Part of a small language model's weights: RMSNorm before each block.
Each number is 128 + 24 x the weight over its row's rms, rounded and kept within 0 to 255. Layers, rows and columns count from 0. Numbers have three digits each. The size before them is the row's rms in percent of the matrix's.

# layer 8 MLP up, 1344x512, rms 0.134, rows 1334-1343, columns 384-511
095:118126091124095169167144178123140091140138110141162146150120138121134126108144141119158130168073165100085165150080164125133138087127098130128141116142172117118180133151114165127119137126082145101125086152101134136131123145142126155142111128125109116124142120125132146094184171097076185087113130143180104134127136092090133171165147136123139151103127092166110163121132112096100151119132
100:126108096110095137088178092109112110103169210114126142137159130091182169137099128150160162103111140148126154125127131141127131092135135130111089129157089134121135118119115132105135098155135133096146146123110138100112159167100123133147133156136125148081139075109106126094126122099143107110122126185110089112126119134151137114116083152106146106138121131137132141122136131101090113141144
102:120111119148108158147123101124114145079155099108101125118123149111156135118127152160141114125092147123120116122136088140098123125127102167137117125133134119082148159118148109085141100103124108147168106129138159131107075190143108152123110151128144096133157148146120114143144097124073124132133131164130129115133110135141137156091146133141137111147129112089118148109125122144071137120097
102:132109137158130126105119155146152127136137133108104099140096089134123115084150149127146159157106106147162134127151115129110077168109114117170153131114160090146132136141077097096121123160140111138090150113134146125131186141119114155192153137114122133080170147115115131101125088133130152134162114165131153091154121113135144129098168109147142083141096157122104107112175127121101132123093
095:115133120136131150084111098181121121131124093160106103131137081138131165146137108123092188089096140136120135123129162106127113160133096140101123136132133139131146053110105132163165166126143152138132134160151061143116135134140104148148118141110095132153162118184141089153189155136111164076091134132147123126137118179151126114109139081096136131141130165144183138117136123121080102148118
106:102133146127090145130139130095160109139107103129163140164149102115148134118131130146115171141104144114158125100135121135141148140139128109096140136131136093144133085127140141120124144147154134145107131112161132157130114100113085105159107135170124154148122143105091133165122139104114136125139172112127134108123147095127109100125123149136081125115144120107119125152110152123132071139114
097:147159123126139168150138155131124094139125106136074093148135121126130067188090130120120076112116122122107124141140158173182182127086155121115158136086131064112104146115130102141081161127110129117119102153128097122111122112142127099126098135112121130115114109115113086092108101140086115139126167147179092122173095085111096151143150136135082118134126130096100116077132136113169159126096
097:123141127113136112131106157125093130122130114146130149145128094128175164141153080127146135104088060104128144105116131168143159140177141138128119132111154143146117120128136152178130183170153140070143083109182109111115155110109133154139098102135114158125121071098138159114153145108128120106161138172199106115155155162148139142068092091126166142153105164125143128146120110132105164123107
104:134103151141143110129139145133129145146119180141110154130119140139142135172170086135118144140072171147125114140135133159138116095126167111127097101116138152129192124086120084148157163135139137153126123095160178103099113167121103146145088097130113125116134126095064206155165166159120125137105114086141117151123117104122117135157139121125135085153085134127137138137140145119100138073113
101:098099105094109119144163159115137072118133099132140113124108126121109111127108095101119115128111133125136129151138135133099166100110116090110108176154134107150124140147144175118123135071146134137146096160134124110132060145140132089130159105142126106129123120064151117145147156149105140118144085100130105152157172121140121150128104144121138143133191135183118120144159139129154127096147